Weights of a small transformer language model: 14 layers, RMSNorm before each block.
Each number is 50 + 10 x the weight over its row's rms, rounded and kept within 0 to 99. Layers, rows and columns count from 0. The size before them is the row's rms in percent of the matrix's.

# layer 6 MLP gate, 1344x256, rms 0.187, rows 428-464, columns 0-63
104:55 34 39 40 48 38 34 62 56 38 31 51 45 40 52 46 47 60 33 47 67 49 49 69 49 27 43 51 59 41 37 58 56 54 63 44 44 59 51 65 27 58 44 46 35 42 60 52 63 40 58 81 44 42 67 54 42 48 60 35 51 53 37 34
100:39 77 39 48 52 41 36 35 56 48 62 55 53 56 44 46 41 42 43 57 36 56 49 64 58 40 39 69 63 59 47 60 67 65 51 54 44 52 43 63 52 68 45 49 42 52 53 50 66 39 24 60 71 44 41 29 43 45 49 47 44 34 45 61
098:39 65 46 43 53 57 51 39 47 57 51 57 46 47 59 60 57 31 41 51 57 44 59 58 46 36 43 48 62 50 70 35 46 57 48 67 61 64 63 57 42 49 33 49 49 68 64 47 41 47 48 56 42 67 54 31 41 45 51 46 39 54 45 54
107:61 56 65 39 71 55 46 60 60 54 62 55 34 49 46 33 56 35 42 56 54 43 51 43 58 39 55 59 64 57 69 59 66 67 42 42 46 54 44 60 37 41 64 63 34 43 50 55 58 51 53 40 54 42 43 42 26 53 43 43 58 29 50 68
104:53 42 43 40 54 54 47 54 52 42 53 42 37 38 57 58 41 55 68 36 47 33 31 49 44 61 48 46 45 61 50 61 44 55 70 43 61 49 37 40 53 60 42 36 45 44 56 60 63 46 35 40 63 46 55 60 69 52 30 57 55 50 59 43
098:57 65 52 34 46 56 51 27 39 58 45 61 38 54 38 36 47 57 53 29 50 51 55 42 54 43 52 48 42 34 56 28 48 54 42 43 48 37 37 55 49 47 43 46 49 55 56 55 59 52 46 40 60 61 46 46 51 60 36 61 32 63 64 39
105:48 33 66 62 52 55 65 25 46 38 64 43 40 57 64 45 36 58 42 35 51 43 55 60 65 51 50 40 55 39 44 44 44 45 62 43 65 47 56 23 44 38 43 52 60 41 55 44 30 49 48 53 34 58 51 57 51 28 55 33 41 44 34 44
096:36 54 48 45 53 33 58 28 47 51 53 47 39 48 43 52 51 48 55 59 57 54 59 63 48 57 40 61 56 61 47 52 49 60 32 63 41 55 57 28 46 45 64 46 59 39 54 49 47 56 55 42 41 71 57 39 50 40 49 36 64 46 56 39
103:49 47 68 58 66 35 39 58 46 40 64 34 69 35 42 63 57 67 36 50 50 76 48 44 43 56 52 48 66 37 48 54 47 49 48 41 71 49 46 43 47 41 43 44 53 38 49 44 43 48 69 47 53 59 44 50 53 49 57 36 45 43 51 63
093:41 60 50 53 37 36 46 16 53 53 61 45 49 55 44 28 39 68 54 50 62 55 55 64 56 55 49 40 42 45 46 22 19 40 42 52 47 44 36 58 42 62 47 57 48 56 56 56 38 53 61 47 36 52 60 53 34 47 60 40 57 41 45 61
103:43 61 55 52 48 39 55 47 57 37 44 33 54 45 55 54 54 57 55 38 42 81 58 29 41 41 60 59 55 63 43 53 46 54 53 47 48 51 55 48 48 61 50 45 40 40 57 55 61 57 53 42 38 70 40 50 32 72 39 41 50 48 39 65
099:42 69 60 38 57 62 65 57 48 66 63 41 60 63 53 51 54 57 83 48 62 50 54 51 45 50 42 37 56 45 59 63 57 45 52 53 63 51 58 65 44 53 49 64 49 62 63 72 45 49 47 48 44 23 60 41 34 52 40 69 50 39 60 53
095:44 44 41 47 54 52 41 49 58 50 59 47 50 54 49 56 41 30 43 47 65 54 50 42 53 41 32 43 62 60 57 67 31 54 74 48 49 72 60 51 55 49 60 59 41 57 54 55 61 39 48 67 46 49 44 50 48 56 38 54 57 57 55 36
102:48 62 56 36 48 50 31 66 57 53 53 40 38 44 39 63 62 39 36 56 63 31 59 62 38 53 49 51 49 53 45 57 36 65 59 54 51 44 37 39 50 56 58 25 48 42 66 32 57 47 47 62 45 53 49 57 47 43 46 32 38 53 46 43
103:58 45 49 41 41 55 55 36 49 49 43 46 30 47 38 45 51 31 51 53 36 32 35 55 52 35 74 49 61 41 54 40 59 61 58 42 56 59 42 47 64 64 58 72 50 66 56 39 63 57 50 55 59 61 39 60 55 61 36 57 52 36 33 63
096:53 43 49 78 69 38 48 45 38 59 59 45 47 56 46 51 50 53 45 54 50 58 62 49 73 56 51 37 41 54 70 36 43 60 60 48 59 80 53 61 60 46 52 42 51 53 57 57 59 52 56 42 49 47 46 47 51 48 54 49 30 46 45 59
102:73 54 41 53 57 45 50 38 55 47 51 50 59 33 50 39 67 54 58 64 54 35 68 57 51 37 39 49 59 55 47 53 57 61 51 45 43 27 44 51 62 57 40 36 44 49 48 53 53 42 30 67 52 48 37 55 56 45 47 41 42 59 49 44
093:52 67 61 40 49 52 59 45 46 49 49 35 52 60 36 44 65 36 50 48 63 61 35 67 64 53 54 49 50 31 40 60 74 51 51 41 57 61 45 80 49 51 62 40 65 22 52 51 57 56 48 56 62 49 48 54 40 44 33 43 54 47 60 74
092:57 59 48 31 52 71 51 47 44 59 39 52 61 28 52 42 48 68 45 63 39 64 54 62 47 54 60 49 47 53 67 55 54 46 46 21 41 58 49 52 43 52 50 42 62 36 55 35 54 47 64 48 77 47 46 43 47 62 47 32 38 59 44 55
096:56 63 53 42 48 57 67 63 52 54 59 42 51 35 50 59 50 51 64 39 58 43 49 50 40 56 69 63 43 87 51 36 36 40 60 54 55 35 52 44 30 59 58 42 67 47 53 50 49 28 49 47 55 38 31 54 37 46 53 44 37 60 52 48
096:32 44 63 46 67 62 44 65 52 48 58 53 56 54 63 63 31 32 51 43 57 43 27 77 57 65 38 54 48 55 60 47 68 56 64 74 49 52 44 59 48 59 38 66 44 41 50 38 68 42 32 56 36 45 63 54 39 55 58 53 62 47 51 41
085:22 36 56 56 52 69 63 61 59 53 61 65 59 50 44 47 52 60 58 67 60 42 51 51 53 43 41 57 50 51 50 53 44 51 45 52 54 37 55 52 56 59 46 44 46 57 51 55 76 48 64 53 47 44 51 51 42 48 62 50 42 37 59 49
096:55 55 46 45 53 55 47 64 48 39 56 42 40 62 53 38 69 44 48 51 50 22 56 44 51 33 59 48 42 57 37 51 64 50 41 41 34 44 32 47 52 54 59 44 40 70 40 66 48 61 66 52 50 41 35 70 46 58 63 41 35 32 31 59
091:53 62 42 36 54 47 55 51 53 67 40 45 43 53 60 39 59 54 52 51 57 42 42 53 47 28 36 59 66 46 42 51 62 43 38 49 45 77 40 43 47 60 52 55 59 51 39 53 51 65 58 61 65 59 52 52 52 64 42 44 52 30 54 43
108:55 48 54 51 48 36 49 45 60 46 60 53 41 27 51 47 51 55 55 64 60 33 57 62 61 52 64 50 52 42 44 56 44 45 70 57 59 49 75 57 47 41 46 63 59 30 55 56 44 39 58 59 69 54 53 69 53 44 57 47 33 46 51 47
097:39 41 42 50 58 42 58 61 44 53 61 53 51 60 27 46 53 48 58 38 28 52 57 57 41 41 49 52 53 27 46 46 46 52 40 49 57 36 43 47 60 58 55 56 65 55 33 51 59 38 44 43 48 59 37 47 55 38 46 59 63 52 56 41
097:48 47 35 58 44 37 52 38 45 41 57 46 57 63 59 58 60 45 34 56 47 40 69 43 53 42 52 51 44 49 46 61 44 53 44 39 63 60 46 61 59 63 54 41 43 53 59 55 60 48 70 56 65 61 54 35 46 74 47 53 42 47 50 53
099:44 44 50 58 56 37 50 35 43 48 45 52 46 57 66 77 47 40 47 41 55 52 44 39 72 34 54 42 52 47 64 58 41 55 44 32 46 73 35 29 56 47 71 66 45 45 53 44 57 66 50 41 48 41 49 47 61 50 60 59 43 58 53 49
098:52 50 33 34 40 46 17 43 54 42 44 57 49 58 42 50 51 49 53 48 37 73 68 33 61 43 58 26 41 48 47 40 62 59 53 54 52 44 38 45 56 44 50 32 64 60 24 53 55 53 43 40 51 39 51 57 57 45 51 51 40 58 50 65
095:40 57 52 53 51 48 53 45 49 48 69 48 38 21 39 30 60 42 72 53 34 62 42 46 43 50 45 39 55 37 41 54 46 34 29 37 55 59 68 53 60 62 39 42 60 57 58 56 59 54 30 31 65 37 56 49 48 74 45 53 62 46 34 65
103:37 50 45 46 68 69 78 49 47 46 42 40 59 49 54 35 42 65 52 73 58 53 52 31 46 33 47 32 58 35 55 46 57 60 35 45 48 57 48 60 61 62 67 44 49 47 45 34 50 62 53 37 70 56 40 47 42 33 45 47 57 54 46 67
090:39 47 40 60 42 72 42 28 59 61 41 53 43 60 40 53 50 45 67 42 58 37 54 71 56 44 57 44 45 54 51 53 60 42 48 67 44 40 61 56 51 54 59 34 63 46 44 50 41 42 54 50 62 56 57 68 48 48 50 57 53 54 52 46
112:39 61 55 47 24 37 60 42 52 60 43 46 51 44 46 58 50 51 45 58 44 50 41 59 33 46 37 51 41 42 58 53 40 56 45 55 36 43 43 30 51 43 45 52 45 50 35 52 46 49 47 64 42 51 40 44 46 64 54 77 41 46 62 58
102:62 41 58 67 56 65 59 40 57 53 53 41 55 64 52 72 44 43 59 42 50 49 43 38 53 57 56 51 41 67 65 52 53 57 29 47 45 64 63 40 56 64 32 20 57 62 47 47 58 39 36 56 48 41 46 35 58 62 45 51 45 58 45 57
096:46 47 64 26 47 53 53 57 59 24 50 45 30 47 51 52 64 62 55 46 50 64 40 38 50 43 41 39 54 57 53 47 39 26 60 42 55 65 47 59 43 66 49 68 56 60 58 59 58 56 46 36 49 48 44 56 54 54 44 40 40 57 52 68
102:49 64 49 61 47 71 47 41 47 45 53 51 44 57 49 49 46 27 40 29 65 61 46 47 41 54 37 62 52 65 57 44 53 51 72 31 70 49 44 54 49 55 46 60 54 58 43 48 54 75 55 55 61 54 35 59 70 48 57 45 42 44 49 56
094:54 48 40 62 58 28 59 45 44 52 62 39 63 66 42 59 58 50 54 46 55 55 30 38 47 47 58 45 50 31 60 44 31 60 58 47 57 33 62 62 43 49 18 56 55 52 76 34 61 51 49 66 44 60 48 40 39 40 34 40 47 51 48 53
# layer 6 MLP up, 1344x256, rms 0.183, rows 428-463, columns 0-63
095:65 49 47 64 41 39 52 58 31 47 49 35 64 56 44 69 45 55 48 51 43 43 46 57 55 64 39 54 63 74 33 39 39 59 40 62 34 28 37 46 40 47 51 44 64 41 49 55 63 48 31 37 56 53 56 47 64 59 55 48 62 52 64 63
098:55 52 52 36 50 33 51 36 65 40 66 53 44 52 48 64 47 46 59 55 55 40 55 37 48 55 50 60 54 37 55 59 59 46 37 53 45 29 33 51 59 36 50 55 43 57 58 64 49 48 60 40 59 70 62 61 56 61 60 58 60 69 60 52
091:44 39 58 49 42 39 42 73 49 40 54 48 56 47 54 44 58 56 71 48 44 57 45 56 46 42 46 43 56 54 34 46 59 53 54 42 39 72 34 49 60 58 49 60 47 43 38 53 46 33 55 59 56 42 68 39 60 72 54 40 52 60 61 37
099:52 60 67 36 46 58 67 51 63 34 47 47 52 47 61 57 33 53 53 52 38 48 50 38 80 44 50 37 63 58 62 43 51 50 47 37 59 50 48 58 53 43 51 51 37 36 36 53 55 44 60 53 48 53 44 53 73 45 58 43 56 60 53 29
096:54 41 42 42 49 39 46 51 61 56 53 75 34 62 44 51 49 52 36 54 53 56 68 65 54 46 63 52 52 42 47 46 26 49 47 69 43 63 55 56 53 37 47 44 55 60 53 38 50 43 53 48 53 49 49 71 64 56 59 26 46 56 43 48
102:53 49 69 54 52 55 52 65 69 31 54 48 45 56 67 51 31 45 66 61 34 46 39 65 40 59 48 49 42 38 61 59 32 36 36 57 43 56 41 69 42 71 28 55 61 40 48 43 36 55 64 51 33 44 59 61 62 33 48 51 57 47 49 60
098:42 52 40 57 51 36 57 42 48 55 45 58 34 44 52 49 53 56 50 67 49 56 49 47 50 50 52 64 57 51 56 55 52 52 53 42 55 39 28 37 58 42 52 32 52 45 51 41 61 50 69 29 49 39 66 35 47 48 44 44 52 52 40 72
098:25 71 44 42 47 57 51 50 61 35 42 61 32 60 34 47 61 46 42 41 55 58 42 67 66 35 38 40 47 57 57 44 34 46 54 60 48 69 65 54 58 56 55 48 49 51 48 44 24 48 55 51 62 50 46 48 50 59 43 49 37 37 40 57
098:63 64 70 44 73 55 45 56 44 50 50 52 71 56 50 38 44 57 29 44 50 57 47 51 61 53 42 47 67 58 42 41 50 34 56 52 59 51 45 32 53 34 61 39 41 48 54 54 43 63 74 38 53 50 45 56 65 56 52 42 44 35 48 51
092:55 42 39 63 42 55 55 69 44 53 58 56 50 25 55 54 60 40 55 45 49 44 53 28 56 43 63 58 50 40 80 67 75 59 43 55 50 42 41 52 66 55 28 49 59 57 45 53 66 67 50 44 50 53 30 42 65 52 51 56 44 50 48 42
101:64 67 45 32 44 36 39 59 40 59 30 50 52 57 41 48 44 60 60 45 66 50 44 67 45 50 50 44 59 44 61 41 64 39 43 46 39 43 36 49 69 58 51 55 38 55 58 61 60 72 64 56 51 37 40 47 66 52 51 34 41 84 46 55
098:54 50 38 58 43 66 53 44 48 42 57 42 61 45 64 39 39 44 41 58 47 54 48 57 64 51 39 55 45 32 42 43 54 61 68 46 56 52 20 41 49 42 47 70 57 34 44 53 52 55 27 45 69 41 63 40 48 28 75 73 50 49 45 49
085:42 44 43 50 54 34 44 66 43 45 49 70 59 63 41 38 51 26 51 63 74 51 47 46 66 54 41 46 49 53 62 59 45 57 62 48 50 51 54 57 51 42 56 46 50 50 53 57 53 46 48 63 54 51 41 43 58 53 52 29 41 40 45 59
100:40 46 42 62 59 54 51 33 45 62 46 54 48 44 71 58 55 53 48 49 51 44 51 55 36 58 55 60 61 52 36 42 54 44 42 52 70 64 25 42 45 38 60 46 58 50 44 71 53 49 58 74 53 50 71 58 39 57 49 64 37 42 64 49
097:35 46 39 60 37 41 56 36 44 54 57 55 51 39 69 50 75 69 37 52 50 46 55 46 47 54 44 54 23 50 52 56 53 44 50 72 58 53 54 62 35 41 60 57 55 42 30 57 35 56 63 58 47 36 35 54 42 38 52 70 45 45 61 59
095:30 52 51 52 59 53 53 49 50 33 57 56 40 42 54 42 85 32 45 56 69 64 67 58 44 46 49 43 41 48 45 62 56 49 46 56 45 45 51 52 41 47 57 62 55 51 60 52 67 43 68 43 51 49 53 49 34 45 54 55 41 75 52 57
101:53 36 50 48 51 56 58 39 40 54 58 56 53 47 43 47 72 43 46 61 61 44 52 72 53 46 36 46 44 54 45 69 50 50 41 44 64 54 65 52 52 63 48 54 44 53 41 52 55 23 52 50 50 38 37 55 32 57 57 41 65 38 42 43
094:42 55 47 42 46 43 54 62 49 57 43 37 41 54 76 51 48 34 45 55 63 63 45 53 53 58 53 34 52 58 51 32 58 51 66 50 39 49 63 51 54 50 46 44 46 45 56 60 55 63 56 58 45 41 47 48 57 49 55 63 51 49 48 47
092:61 54 31 48 44 71 35 63 49 45 34 65 51 38 48 55 66 49 51 56 53 70 40 54 57 44 44 41 53 49 65 49 31 59 48 50 56 54 28 59 56 51 44 32 48 41 56 24 39 38 70 63 61 27 68 43 63 58 54 44 48 53 60 56
098:34 51 51 47 65 63 53 60 44 36 40 35 36 60 40 55 41 55 54 58 58 53 56 50 45 62 38 51 59 51 48 44 53 34 36 57 48 43 52 57 31 55 44 59 45 52 42 59 35 47 45 56 54 36 48 62 36 41 38 49 36 60 56 43
108:54 48 51 43 45 51 55 44 59 62 63 56 55 60 55 72 64 52 62 59 65 52 58 43 55 45 51 47 54 47 61 40 54 52 62 51 60 39 56 45 50 44 35 61 57 29 49 38 56 34 51 48 67 52 51 66 42 54 53 49 32 64 25 56
091:53 57 33 54 13 40 71 54 31 55 54 36 33 65 66 46 51 58 62 53 65 48 51 48 36 56 63 46 39 53 65 51 52 58 58 50 30 65 59 68 59 34 65 51 58 50 53 50 50 60 42 43 51 50 33 48 76 65 43 46 33 55 54 40
108:59 45 26 71 60 57 46 44 41 69 64 57 50 32 42 38 43 52 72 49 47 40 58 50 57 49 59 37 54 58 34 56 64 54 41 50 36 26 34 45 53 57 49 39 65 57 55 44 50 46 60 46 53 47 65 38 52 44 56 43 49 35 44 51
098:51 43 50 53 41 48 54 66 51 45 34 45 53 49 40 56 47 41 48 41 35 66 51 66 30 42 50 45 42 48 49 47 62 73 53 52 57 39 49 52 51 45 64 42 55 61 51 57 67 40 44 43 41 32 55 37 44 46 51 67 46 53 49 51
110:56 30 44 40 52 52 42 37 28 34 36 55 66 44 49 42 53 70 45 57 52 41 58 62 65 31 38 55 51 43 59 52 46 39 59 52 76 38 62 52 48 35 53 48 44 40 72 49 57 39 48 57 48 41 57 69 44 48 45 46 43 41 67 38
105:49 39 28 46 50 57 52 65 26 50 54 43 51 52 49 50 46 69 44 33 52 43 51 47 51 43 41 39 65 55 65 44 42 46 59 48 47 54 68 49 49 52 45 52 51 49 46 43 41 58 52 39 50 50 41 62 44 43 42 50 63 49 44 50
100:49 54 68 39 47 42 46 40 55 69 41 43 39 46 47 29 43 61 49 61 49 62 48 52 53 57 43 54 39 38 67 48 56 50 50 58 65 50 56 57 35 52 39 36 66 40 68 38 40 61 46 47 54 40 49 60 50 33 66 44 55 43 36 55
097:54 64 54 64 33 65 44 45 52 38 59 59 54 53 26 40 57 68 46 54 48 44 50 37 37 69 48 51 55 41 37 58 52 57 48 51 41 38 53 53 44 52 29 29 70 53 47 38 44 55 40 41 43 45 43 42 57 50 54 42 57 31 72 50
100:34 36 67 46 49 38 67 47 45 66 51 49 50 48 49 56 42 44 52 50 67 58 67 39 47 58 66 48 49 35 44 53 49 61 33 60 38 46 52 48 47 61 47 38 43 36 60 37 34 48 51 52 58 50 60 43 72 46 32 47 54 34 49 59
096:61 50 63 46 45 53 51 46 58 42 37 40 52 64 37 65 20 48 37 48 54 38 49 41 47 62 59 57 47 49 23 37 49 64 47 56 37 44 46 68 42 42 30 53 47 44 48 54 44 55 44 48 45 44 46 51 43 52 48 53 48 42 61 71
104:41 63 57 69 49 57 59 48 46 67 39 56 50 60 54 53 41 42 21 38 40 37 29 65 66 43 39 57 61 44 31 63 58 56 46 56 38 43 46 44 43 48 29 48 41 68 55 45 35 65 67 37 52 60 69 49 50 53 39 48 51 59 54 50
090:38 49 30 37 49 42 45 40 49 59 45 58 60 77 63 50 51 64 51 48 70 52 47 46 59 42 55 69 37 55 44 48 44 52 60 44 49 42 28 38 49 43 62 67 46 50 42 55 46 50 37 52 60 47 64 57 31 53 74 55 54 37 43 54
114:61 44 39 56 67 61 49 52 54 37 43 35 59 44 50 44 71 52 49 53 55 51 36 33 69 69 58 36 72 52 28 43 52 59 52 39 61 48 58 67 39 44 48 31 55 66 60 58 56 47 41 42 48 42 63 56 48 35 45 26 56 42 39 48
101:51 72 46 36 29 23 41 49 62 43 32 49 38 25 34 65 69 45 39 51 58 57 16 49 37 58 45 58 62 56 51 57 52 48 63 50 42 46 45 63 46 45 47 49 59 48 53 57 59 50 44 46 56 41 55 50 54 63 49 43 52 56 42 53
098:43 49 54 50 31 69 44 35 60 56 45 55 49 68 57 45 53 52 17 47 43 40 43 59 52 38 50 48 45 52 53 48 43 39 55 41 38 41 50 44 64 56 46 39 64 41 32 48 45 51 40 58 39 48 58 46 47 57 28 42 43 64 39 58
092:43 44 56 52 39 62 56 41 52 53 66 54 50 41 54 68 36 79 37 42 56 45 29 46 52 41 62 48 53 42 53 52 45 59 51 54 54 56 73 39 53 54 31 44 38 54 60 46 50 50 64 55 51 36 69 57 51 54 52 61 54 40 62 54
# layer 6 MLP down (transposed), 1344x256, rms 0.175, rows 428-463, columns 0-63
097:41 47 53 54 37 43 42 50 46 44 62 50 39 35 57 61 56 45 40 46 41 57 53 34 44 71 59 53 66 55 62 53 33 41 46 52 57 49 46 49 27 42 56 51 77 63 54 51 52 55 54 38 66 48 40 46 49 60 48 69 65 50 52 53
100:49 49 43 33 52 29 55 49 59 60 56 57 39 57 53 65 57 54 55 66 47 49 72 39 32 46 47 51 55 57 38 57 29 54 37 52 42 46 62 52 45 31 46 34 52 53 46 52 54 42 46 59 50 52 36 69 55 32 57 45 57 60 49 54
098:30 42 59 45 47 63 54 41 60 46 41 69 41 49 49 46 40 52 55 63 55 51 44 43 44 31 54 32 47 46 54 56 59 59 49 68 47 47 38 61 55 42 47 47 42 58 40 67 49 27 40 52 42 41 21 36 57 50 57 38 32 45 40 52
103:43 67 70 49 43 63 58 50 65 53 43 68 43 59 64 51 41 60 54 50 38 65 61 54 64 51 52 55 54 51 48 35 38 42 39 53 60 51 46 56 44 56 32 60 37 55 49 49 46 68 42 46 50 31 62 30 50 48 44 60 54 46 60 39
098:49 58 52 49 47 42 41 60 51 59 50 49 54 49 50 56 44 39 38 60 52 38 58 47 39 55 51 50 43 51 39 62 53 60 37 52 37 71 43 46 40 60 56 50 54 65 61 53 49 62 39 32 40 55 55 60 53 56 59 58 38 51 61 61
105:68 37 41 49 33 53 42 56 43 60 58 42 50 52 46 61 40 39 57 60 46 65 45 48 37 63 41 71 58 58 36 61 54 27 45 37 48 63 46 38 60 66 46 55 45 46 55 57 53 52 54 57 42 47 59 59 60 51 55 51 36 29 31 45
098:39 39 61 79 53 55 39 56 52 75 54 56 63 44 46 44 14 51 58 48 50 44 57 37 45 58 56 56 70 63 63 42 15 48 44 50 50 33 70 54 51 53 41 48 48 36 43 31 43 49 59 42 51 59 48 33 37 62 42 52 41 45 39 44
094:67 31 57 58 46 53 54 44 54 48 58 48 51 48 54 26 42 51 59 58 57 68 62 48 45 43 56 33 59 48 67 55 55 48 52 39 57 53 51 33 71 37 59 56 72 55 50 59 46 51 50 40 46 58 32 36 62 47 58 49 47 57 59 18
102:53 37 63 46 71 39 45 61 50 40 53 58 48 59 43 62 35 38 49 62 57 55 36 45 47 51 58 52 59 63 56 57 24 42 52 53 42 34 58 56 25 44 48 59 42 46 46 54 55 65 55 42 47 66 46 43 50 56 47 75 58 48 51 58
100:56 57 62 51 46 56 33 58 37 43 45 42 54 41 43 43 62 52 53 56 33 45 43 40 55 47 58 58 45 36 46 40 33 41 39 56 42 49 57 45 41 52 68 56 38 58 31 57 35 47 49 53 46 44 38 50 61 42 55 62 54 54 61 59
100:60 66 50 41 65 38 58 63 64 38 51 35 40 47 60 57 51 49 56 53 44 58 48 48 53 43 55 60 50 54 42 57 57 44 58 29 45 47 45 48 52 51 43 50 35 55 47 39 59 65 52 37 56 53 47 59 48 35 51 32 58 57 47 55
101:59 30 49 46 61 43 43 50 39 60 48 57 41 53 59 47 48 50 42 57 56 48 40 48 52 41 44 49 49 41 19 46 41 57 42 48 43 53 34 52 62 62 25 39 30 21 51 60 43 55 37 46 63 53 46 33 49 52 62 61 37 44 45 51
093:43 59 44 47 48 45 50 57 59 52 44 52 41 46 54 49 62 61 46 63 23 54 43 60 31 62 52 63 52 50 48 29 67 58 43 64 51 38 41 51 65 55 48 47 60 39 42 37 42 71 45 29 53 61 37 42 35 56 56 51 50 40 51 46
101:61 63 62 47 44 35 31 54 40 54 44 54 53 32 48 54 50 47 45 44 51 42 53 52 42 68 50 41 56 45 43 67 49 46 62 56 52 39 45 65 49 48 48 41 52 43 31 64 45 55 28 42 37 38 52 51 65 35 56 58 59 53 48 30
099:46 50 42 51 40 47 55 32 57 54 52 44 59 42 53 32 54 31 34 76 48 52 53 69 46 57 48 64 61 26 42 47 49 55 59 44 47 47 47 60 61 30 58 66 72 62 42 44 61 44 49 54 51 53 48 51 66 47 41 49 50 52 48 49
100:40 51 48 53 42 55 57 40 31 55 68 43 55 33 32 56 56 40 53 34 33 52 58 47 36 39 37 64 41 53 40 43 42 53 39 61 57 56 38 46 55 46 51 45 59 54 52 43 56 50 55 52 48 53 46 57 44 50 41 54 52 63 49 36
098:57 43 65 53 71 35 58 50 55 48 36 51 54 32 44 50 52 35 53 43 45 35 64 45 71 49 46 39 41 45 52 61 53 44 37 56 67 53 43 57 61 56 49 46 53 49 53 45 39 49 50 59 37 53 59 72 39 50 53 44 37 56 64 26
092:57 54 36 60 52 57 40 71 44 44 62 50 57 35 44 38 49 46 58 47 48 50 36 46 48 36 36 61 53 61 74 62 41 52 34 47 53 43 47 39 48 52 43 57 46 50 51 37 69 45 47 48 39 50 52 28 56 58 45 47 39 66 38 50
092:66 41 37 40 54 63 57 48 42 47 47 42 21 46 58 60 49 47 51 50 53 58 66 66 46 41 56 66 39 53 53 52 41 60 29 42 31 58 50 46 47 34 38 50 63 52 61 41 35 37 47 56 50 45 35 63 48 66 54 57 36 31 62 47
104:45 47 56 49 40 65 64 59 29 30 62 39 47 31 44 54 49 68 62 55 60 55 67 67 59 51 27 54 46 43 54 34 49 42 46 45 63 39 39 63 47 47 59 37 36 42 43 42 58 60 64 67 51 61 53 53 46 44 47 48 41 44 51 50
108:68 47 56 71 54 44 54 27 64 66 69 45 39 43 70 51 56 56 34 51 52 32 33 47 47 62 50 45 39 51 31 52 53 60 64 64 61 42 54 57 52 65 27 59 56 48 56 38 51 35 59 56 37 55 60 49 48 39 55 62 44 61 47 54
092:46 39 39 51 59 54 66 53 57 58 39 61 37 55 58 64 55 58 47 61 52 51 56 47 52 63 52 32 53 68 60 37 50 68 70 41 57 53 60 61 67 11 46 50 51 51 62 35 46 43 45 52 58 63 52 47 53 37 51 53 54 39 62 49
107:76 59 40 69 48 53 50 55 52 52 33 47 67 34 67 52 38 45 71 68 47 58 61 46 58 50 53 42 39 52 54 57 54 44 49 45 52 32 27 54 47 42 53 41 51 46 42 39 42 56 30 53 67 41 50 59 60 44 44 47 62 47 56 52
096:61 55 50 48 47 36 35 44 41 33 43 46 59 49 43 69 55 45 49 39 46 64 56 51 51 57 41 52 53 53 54 39 54 60 38 52 44 70 37 54 38 54 54 55 39 47 31 49 65 68 76 41 51 50 45 32 51 48 52 44 42 44 58 54
113:58 52 33 31 62 46 51 60 51 42 42 64 52 50 46 60 40 64 42 60 45 56 51 35 55 80 63 41 48 56 61 46 47 42 50 63 34 43 50 54 59 52 51 47 36 50 40 53 53 33 54 53 49 40 39 46 39 52 37 37 55 69 70 42
105:60 46 58 47 57 30 42 46 41 86 44 45 36 57 44 49 39 38 52 36 43 45 54 50 52 36 39 48 43 66 58 37 49 46 57 34 37 69 41 45 44 40 34 42 25 60 48 44 57 48 47 59 41 41 48 58 48 48 51 52 56 58 47 61
104:70 42 37 42 45 45 50 51 45 53 62 53 32 36 47 41 36 44 62 63 48 42 37 69 41 74 40 59 57 57 51 42 44 45 56 55 45 49 58 28 48 44 34 41 52 30 69 54 43 41 43 57 35 56 59 65 51 52 39 38 38 44 34 46
092:35 50 58 56 64 43 57 40 45 49 57 55 39 26 67 42 66 38 76 41 52 50 46 53 48 36 55 59 51 49 61 61 57 54 35 35 59 50 41 34 59 52 70 52 50 51 55 42 46 45 42 46 59 45 57 54 45 48 63 70 41 46 53 45
100:40 42 54 71 54 69 48 41 23 55 44 38 39 57 57 42 40 66 59 50 44 47 35 54 44 56 46 57 33 64 56 51 59 47 60 62 50 40 38 59 51 51 60 65 45 50 48 60 60 49 33 41 48 43 52 59 45 46 58 38 39 59 48 42
095:50 37 50 40 65 55 58 66 47 43 39 38 54 63 60 56 49 53 42 45 45 60 52 64 52 71 49 70 40 53 49 43 71 65 41 48 53 36 49 53 32 45 53 54 52 39 54 58 37 35 55 64 48 47 48 52 60 57 36 50 63 53 47 68
102:38 50 60 47 48 62 56 55 43 60 56 60 45 48 50 53 49 54 56 46 63 44 51 61 48 50 44 41 33 58 47 49 54 44 42 62 47 61 42 31 56 56 33 42 57 44 33 46 42 55 49 50 47 41 54 58 26 51 46 51 37 43 53 45
093:48 58 48 37 52 54 49 52 49 42 49 59 52 44 39 57 57 64 41 34 39 29 66 47 14 55 42 55 56 48 57 53 58 39 56 53 53 41 27 62 49 50 39 53 51 55 48 21 56 61 57 56 53 53 54 44 49 46 46 69 43 58 60 43
108:36 40 40 55 73 62 54 47 58 45 37 60 52 39 48 47 46 38 42 36 43 64 47 33 54 58 66 57 57 49 37 43 53 55 51 50 50 59 49 52 32 35 55 52 52 34 52 66 56 25 42 48 44 57 57 37 51 53 36 29 50 44 39 52
096:59 30 49 46 67 52 45 49 74 57 28 65 63 48 65 69 48 51 58 59 39 54 37 51 59 44 30 36 61 34 53 50 56 66 58 55 53 46 42 54 49 65 50 35 53 42 67 40 38 47 72 62 38 30 44 57 51 46 40 48 42 50 65 58
092:43 45 54 51 52 51 49 65 46 39 56 29 74 46 53 24 51 40 50 51 58 50 47 48 41 40 45 42 64 60 36 46 68 39 33 64 43 52 40 60 50 70 44 58 54 55 50 47 47 52 51 46 32 50 45 48 60 44 59 71 64 51 54 41
096:60 52 30 48 62 32 43 62 32 51 76 52 42 48 50 49 64 59 46 54 51 47 67 48 42 61 47 46 59 37 48 41 37 54 51 41 44 42 63 58 32 44 57 58 52 54 40 54 53 37 72 39 31 45 50 45 43 51 39 52 28 64 52 28